config.yaml
num_hidden_layers: 10
num_attention_heads: 8
vocab_size: 8192
norm: "rmsnorm"
norm_place: "pre"
beta1: 0.95
beta2: 0.98
weight_decay: 0.039
warmup_steps: 74
Each number is 200 + 20 x the weight over its row's rms, rounded and kept within 0 to 999. Layers, rows and columns count from 0. The size before them is the row's rms in percent of the matrix's.

# gate: layer 3 MLP gate, 512x128, rms 0.313, rows 118-126, columns 0-127
# up: layer 3 MLP up, 512x128, rms 0.294, rows 118-125, columns 0-127
# down: layer 3 MLP down (transposed), 512x128, rms 0.274, rows 118-125, columns 0-127
gate118,092,162,162,187,210,193,232,214,200,226,203,196,159,142,211,200,207,182,205,209,199,233,228,171,216,198,248,186,222,204,212,179,215,182,196,218,173,178,206,158,202,226,244,188,220,200,192,163,187,192,204,217,188,189,208,185,183,193,222,198,231,185,212,183,196,179,198,180,203,189,209,213,201,190,181,184,223,196,186,185,238,189,206,204,226,174,217,194,184,206,181,179,169,218,243,187,225,226,176,225,199,189,184,233,197,238,203,205,194,187,192,216,199,170,202,215,224,217,165,186,221,195,185,196,210,208,218,222,192
up118,096,216,213,204,191,217,184,197,180,217,160,166,203,210,197,212,188,183,200,186,208,182,164,215,201,186,162,222,197,207,171,197,213,242,182,170,202,194,158,244,232,178,192,193,179,221,182,221,153,206,214,197,193,182,202,152,182,235,185,204,194,204,174,183,228,193,188,205,201,196,194,213,219,203,224,187,207,187,201,191,187,206,196,201,203,232,195,178,225,204,218,209,181,205,227,190,205,214,251,225,177,193,164,193,223,174,243,213,194,192,200,217,210,234,204,195,211,203,204,205,178,230,206,233,215,153,180,194,214
down118,096,226,218,166,217,188,244,206,218,211,231,190,203,205,224,194,188,252,185,202,199,236,206,240,200,191,195,239,189,212,196,191,215,164,203,188,162,215,207,199,181,204,206,205,174,232,225,204,214,200,207,227,186,208,216,212,196,210,188,188,204,203,179,221,184,184,224,204,204,217,222,182,193,241,190,192,190,192,198,207,218,195,195,251,212,164,221,192,180,163,222,220,226,197,203,202,185,225,198,185,171,250,207,217,170,199,184,161,178,203,177,192,189,206,174,193,213,195,201,173,206,241,199,217,206,179,189,160,191
gate119,089,159,204,231,187,243,186,185,208,222,202,211,224,202,150,231,205,190,223,184,199,182,183,211,193,191,240,216,221,204,192,221,189,168,160,199,178,175,188,220,203,211,217,192,193,215,190,203,190,210,172,239,219,217,194,204,185,191,204,209,181,196,194,188,194,190,202,190,210,170,220,178,188,207,215,212,156,202,178,195,204,167,209,206,208,189,216,166,157,174,204,176,218,241,185,206,214,165,227,202,181,228,223,179,226,195,185,225,202,213,211,171,173,187,159,223,193,197,192,223,206,207,198,245,199,171,192,208,184
up119,087,197,181,207,204,193,226,225,228,218,202,211,193,229,226,183,205,187,189,198,197,176,209,208,177,168,212,198,215,200,238,212,183,185,205,166,189,200,203,175,202,231,187,210,234,182,174,226,191,199,186,194,205,207,183,194,202,188,237,228,247,170,174,199,192,195,158,205,218,223,196,203,188,188,236,175,197,224,219,181,161,219,171,221,171,197,205,191,207,221,203,217,167,187,179,187,173,193,186,206,230,216,155,188,186,194,209,198,192,200,226,189,217,181,214,208,181,194,229,154,172,192,211,222,152,239,210,200,185
down119,093,195,159,206,180,239,217,165,195,203,226,207,225,181,221,193,195,164,190,200,184,235,208,232,172,244,162,190,184,226,182,199,176,172,205,186,186,203,230,195,192,192,194,232,202,217,253,222,198,206,201,210,187,168,202,163,210,204,205,196,206,213,215,195,168,216,224,199,177,241,187,214,182,192,186,198,190,193,155,238,195,201,178,229,198,214,209,198,183,200,192,207,205,183,202,189,193,201,196,208,163,215,181,198,192,188,203,218,203,220,221,196,228,172,183,189,181,183,164,189,161,196,218,247,183,194,185,206,190
gate120,088,193,245,205,204,173,215,210,195,221,210,194,190,204,220,189,186,217,206,184,183,219,202,209,237,226,194,201,170,196,239,188,199,191,203,205,230,183,177,199,169,219,236,204,215,195,200,226,225,208,222,190,200,203,180,216,216,183,231,217,210,220,175,207,198,253,192,198,200,194,201,192,160,227,173,185,174,213,185,230,188,209,188,214,173,183,245,165,203,207,186,216,240,185,206,193,187,193,222,180,183,203,198,182,163,177,204,202,197,221,163,181,207,191,166,252,156,205,210,180,196,214,214,188,189,211,217,235,202
up120,087,183,227,193,222,175,185,210,171,235,225,209,190,217,215,202,211,209,179,206,183,206,209,187,215,229,194,183,176,201,175,214,211,168,208,197,216,221,191,155,201,207,229,226,170,188,184,218,206,216,198,201,196,188,220,190,178,172,211,192,215,202,216,203,252,200,204,176,197,238,210,173,187,226,182,232,218,222,166,186,195,211,181,217,208,181,165,163,164,222,207,202,243,205,192,195,165,157,186,192,188,235,198,201,170,198,196,218,191,209,189,178,177,221,169,216,198,198,164,188,192,172,206,221,198,218,181,230,211
down120,091,183,188,217,201,199,180,224,187,220,211,179,185,215,204,184,199,201,217,196,209,199,226,197,214,200,177,210,194,200,211,215,203,219,220,201,182,186,193,177,219,180,207,201,199,225,226,196,234,195,172,204,194,223,189,183,226,216,191,187,212,204,176,160,172,173,192,200,161,221,203,174,202,221,225,231,178,161,180,212,195,159,197,212,170,166,232,161,194,189,195,186,177,173,232,138,195,197,195,198,205,212,212,178,232,180,178,231,210,196,205,174,180,185,207,167,160,165,185,213,225,193,226,226,234,205,211,214,215
gate121,098,229,187,221,221,209,218,158,198,213,217,208,216,210,190,204,194,207,203,184,227,171,224,206,180,216,223,192,192,192,210,195,215,239,188,186,200,206,215,216,213,186,213,216,210,210,201,211,198,206,161,205,213,242,232,204,213,159,211,197,220,145,178,249,229,214,207,212,204,189,220,254,191,194,163,205,200,205,213,237,181,229,201,229,193,202,208,193,228,236,233,174,220,175,218,200,185,193,184,220,208,223,169,204,203,226,214,209,187,196,184,231,234,237,174,216,194,197,194,191,191,230,197,170,206,198,206,208,207
up121,094,232,185,186,161,223,215,148,177,192,217,205,206,211,222,188,202,197,191,211,217,184,236,206,189,187,208,173,184,194,212,206,202,210,230,184,224,193,207,185,189,190,191,195,185,184,191,200,166,223,205,203,228,205,219,167,203,184,191,190,213,158,216,184,183,226,212,236,240,181,176,201,233,186,183,205,238,217,230,208,184,195,161,217,200,189,188,201,186,228,230,236,242,163,211,190,188,192,193,205,171,211,180,198,199,241,207,205,181,189,218,216,192,205,196,179,215,173,166,241,215,186,227,213,186,197,181,224,197
down121,104,219,214,231,229,175,167,168,201,218,185,192,230,238,215,229,197,197,190,199,174,198,186,211,179,235,183,192,192,248,165,232,228,234,183,204,190,191,228,240,217,207,199,192,198,211,194,204,175,189,205,212,193,228,215,166,183,184,207,168,223,179,193,182,205,185,203,203,212,200,216,203,204,199,161,216,194,222,171,222,161,216,208,221,194,175,209,234,207,217,209,198,201,184,192,177,220,208,162,216,189,202,171,204,210,244,219,175,170,184,192,205,205,238,203,219,220,205,231,197,195,211,217,206,210,206,231,184,223
gate122,104,225,230,213,186,178,179,194,213,186,203,248,198,225,216,190,193,181,182,186,192,125,210,231,193,192,196,232,187,185,174,209,228,192,211,199,175,229,214,216,226,205,208,230,209,191,204,203,179,204,177,226,228,194,191,191,255,216,203,180,202,190,210,187,209,222,231,199,204,223,200,209,205,214,207,206,237,228,246,192,240,198,179,172,208,196,176,205,231,191,221,193,216,195,188,214,187,199,198,195,196,222,191,186,189,218,199,203,187,202,182,172,189,213,218,204,225,216,177,155,214,217,225,183,185,202,236,171,220
up122,105,226,181,185,193,154,194,238,204,208,207,242,194,185,200,167,191,208,195,201,158,190,186,188,211,227,186,183,163,177,185,201,217,209,189,188,209,225,207,195,219,233,211,204,203,197,209,229,183,202,189,218,210,224,180,190,230,190,195,216,191,186,215,186,203,193,174,199,201,191,195,180,200,190,208,233,268,192,201,164,237,201,207,181,206,222,226,236,208,195,167,183,185,173,195,233,179,180,186,158,188,210,206,190,198,212,192,237,201,207,190,161,171,209,220,180,191,197,190,188,233,217,190,170,218,185,229,229,208
down122,104,195,194,191,217,200,222,180,195,224,178,201,228,173,171,194,244,212,210,225,166,211,224,182,200,185,230,199,186,185,203,218,198,183,191,198,228,174,224,193,175,202,174,205,164,179,216,189,227,196,189,229,190,189,191,197,189,234,226,197,199,207,205,218,186,221,226,179,158,174,223,225,197,183,202,190,178,226,187,218,216,207,203,199,205,191,187,141,211,163,185,191,216,174,208,200,227,240,198,191,185,177,184,165,215,219,180,173,227,222,183,215,228,232,198,211,217,179,207,224,221,175,209,246,196,183,201,187,197
gate123,079,188,226,197,204,198,224,177,183,215,202,201,186,189,245,221,187,185,198,234,166,198,222,219,199,202,180,203,196,166,245,218,240,207,188,228,155,193,195,183,176,191,181,220,216,201,190,180,216,220,208,186,221,212,240,206,189,183,179,150,199,205,175,203,223,152,172,216,194,212,223,191,216,209,200,227,215,184,209,203,207,211,221,213,192,210,192,220,194,168,200,219,210,228,212,202,183,174,204,200,203,218,192,185,211,195,208,194,186,210,220,179,187,249,187,223,232,212,191,188,184,205,197,177,197,203,255,251,195
up123,081,187,214,188,249,180,204,210,188,190,207,216,206,192,242,183,203,204,214,238,176,200,210,224,213,174,181,212,217,157,231,199,206,218,198,203,186,187,208,194,215,175,168,233,206,199,198,181,176,190,217,208,228,214,224,226,193,184,188,201,177,237,189,219,193,171,180,231,201,200,201,197,227,198,213,197,215,192,215,233,198,212,241,200,172,232,180,234,213,168,203,185,211,214,207,189,196,183,213,196,211,195,195,197,195,177,192,196,195,212,188,147,190,248,168,208,202,221,199,175,203,210,202,177,156,209,244,240,220
down123,090,187,203,226,188,179,210,192,204,193,198,205,225,172,225,212,201,225,236,213,216,211,223,210,183,199,218,201,197,219,211,242,189,193,178,196,233,152,197,192,166,177,204,206,166,194,195,228,258,172,158,213,147,224,201,193,134,214,200,209,196,189,213,190,211,194,207,176,189,220,202,182,193,172,211,178,163,184,204,185,201,181,205,197,199,199,205,212,209,195,189,218,199,230,196,194,190,219,181,183,167,220,187,181,187,204,179,214,221,182,202,220,225,243,235,198,218,197,194,187,205,196,203,180,222,200,198,180,164
gate124,103,222,208,212,178,224,186,168,212,185,164,207,231,201,162,202,190,197,197,201,202,201,201,173,196,232,189,227,199,204,207,203,189,191,184,182,192,249,198,170,188,194,236,222,188,179,224,205,206,191,232,181,209,200,184,218,196,175,217,222,196,226,224,223,211,222,195,192,209,171,189,234,213,195,216,200,179,219,181,213,201,200,228,198,194,222,245,194,212,190,247,189,196,146,190,164,209,194,218,194,221,222,180,189,219,188,169,206,233,199,194,186,199,164,199,231,179,209,211,178,188,189,216,182,235,203,245,236,193
up124,097,173,206,220,193,194,209,175,212,212,176,191,196,203,210,200,194,221,185,178,193,203,208,216,200,201,187,176,176,218,216,217,184,176,208,207,202,202,164,216,169,216,201,208,243,188,180,228,191,182,226,178,225,214,183,195,204,215,227,200,233,191,181,227,202,216,191,195,176,249,205,221,174,188,245,229,210,175,226,129,182,173,200,220,217,233,175,192,198,191,180,217,216,193,208,193,220,224,156,227,212,200,184,220,199,172,193,217,184,211,188,176,193,220,203,173,203,170,196,209,215,218,193,223,168,197,223,182,172
down124,100,226,187,176,237,218,167,192,203,200,154,244,214,228,189,215,192,196,204,247,196,197,218,204,259,210,183,217,200,224,216,234,189,223,179,220,196,180,219,173,201,193,194,197,187,157,192,216,181,200,187,205,211,197,206,198,157,179,203,184,183,220,218,215,197,195,197,230,210,203,211,206,190,218,172,188,184,218,235,212,212,189,177,238,162,195,227,179,194,215,221,197,210,190,226,186,196,192,256,213,205,190,183,193,198,191,223,191,200,197,212,193,191,184,195,197,187,245,202,189,234,177,221,175,175,188,213,223,197
gate125,107,215,207,206,223,199,206,215,184,221,180,221,195,210,235,186,229,187,230,198,191,222,214,205,187,215,206,184,145,200,232,201,214,194,199,226,187,231,203,220,195,219,204,200,181,238,201,190,216,190,231,208,231,233,219,200,201,206,194,218,204,217,223,212,213,237,202,190,263,220,230,203,192,190,177,189,212,191,209,162,177,184,200,188,211,201,171,213,190,197,221,206,212,199,258,229,198,186,224,219,190,169,226,194,189,227,238,197,214,181,203,207,175,221,177,183,215,196,185,201,181,227,229,244,211,176,210,186,210
up125,108,154,203,217,162,208,191,178,219,166,177,212,176,196,218,154,217,180,197,249,211,199,200,158,177,187,171,197,189,197,198,215,198,206,186,206,201,231,178,188,218,175,225,222,216,177,219,227,210,205,182,194,162,185,149,194,183,167,169,211,194,205,176,223,186,225,208,226,208,205,186,228,218,203,232,209,210,188,194,211,215,218,175,167,185,184,188,168,192,183,189,224,213,225,176,167,206,209,220,183,185,207,182,186,208,195,221,179,186,183,182,197,222,167,198,247,218,201,215,215,200,198,195,206,212,188,191,206,197
down125,098,156,191,186,210,226,199,204,216,182,176,216,218,187,205,218,195,221,179,236,220,186,217,165,191,194,190,179,217,210,200,200,191,195,189,229,213,189,185,189,201,184,197,215,231,200,193,214,187,176,222,190,194,197,185,172,178,207,224,188,216,184,180,190,187,197,232,209,201,196,191,215,175,186,209,249,175,208,188,231,193,206,225,182,185,213,195,163,204,159,184,239,166,175,202,181,168,203,199,201,225,181,157,197,231,211,182,162,191,221,183,180,175,226,205,226,227,232,188,247,174,160,199,181,211,210,205,198,181
gate126,095,195,195,202,218,230,208,185,223,172,164,185,227,188,238,207,198,206,187,222,207,250,182,185,166,189,214,224,215,193,221,228,215,195,211,191,205,210,215,198,199,165,197,221,202,200,178,176,189,145,207,234,207,191,189,186,192,216,196,221,178,162,202,194,205,187,211,201,218,214,181,185,193,209,218,209,204,191,201,209,184,209,213,215,214,232,229,231,258,195,205,203,176,213,206,210,220,234,196,203,234,217,191,207,190,199,178,171,171,199,215,214,212,159,214,189,212,219,219,158,177,224,151,222,200,187,221,189,179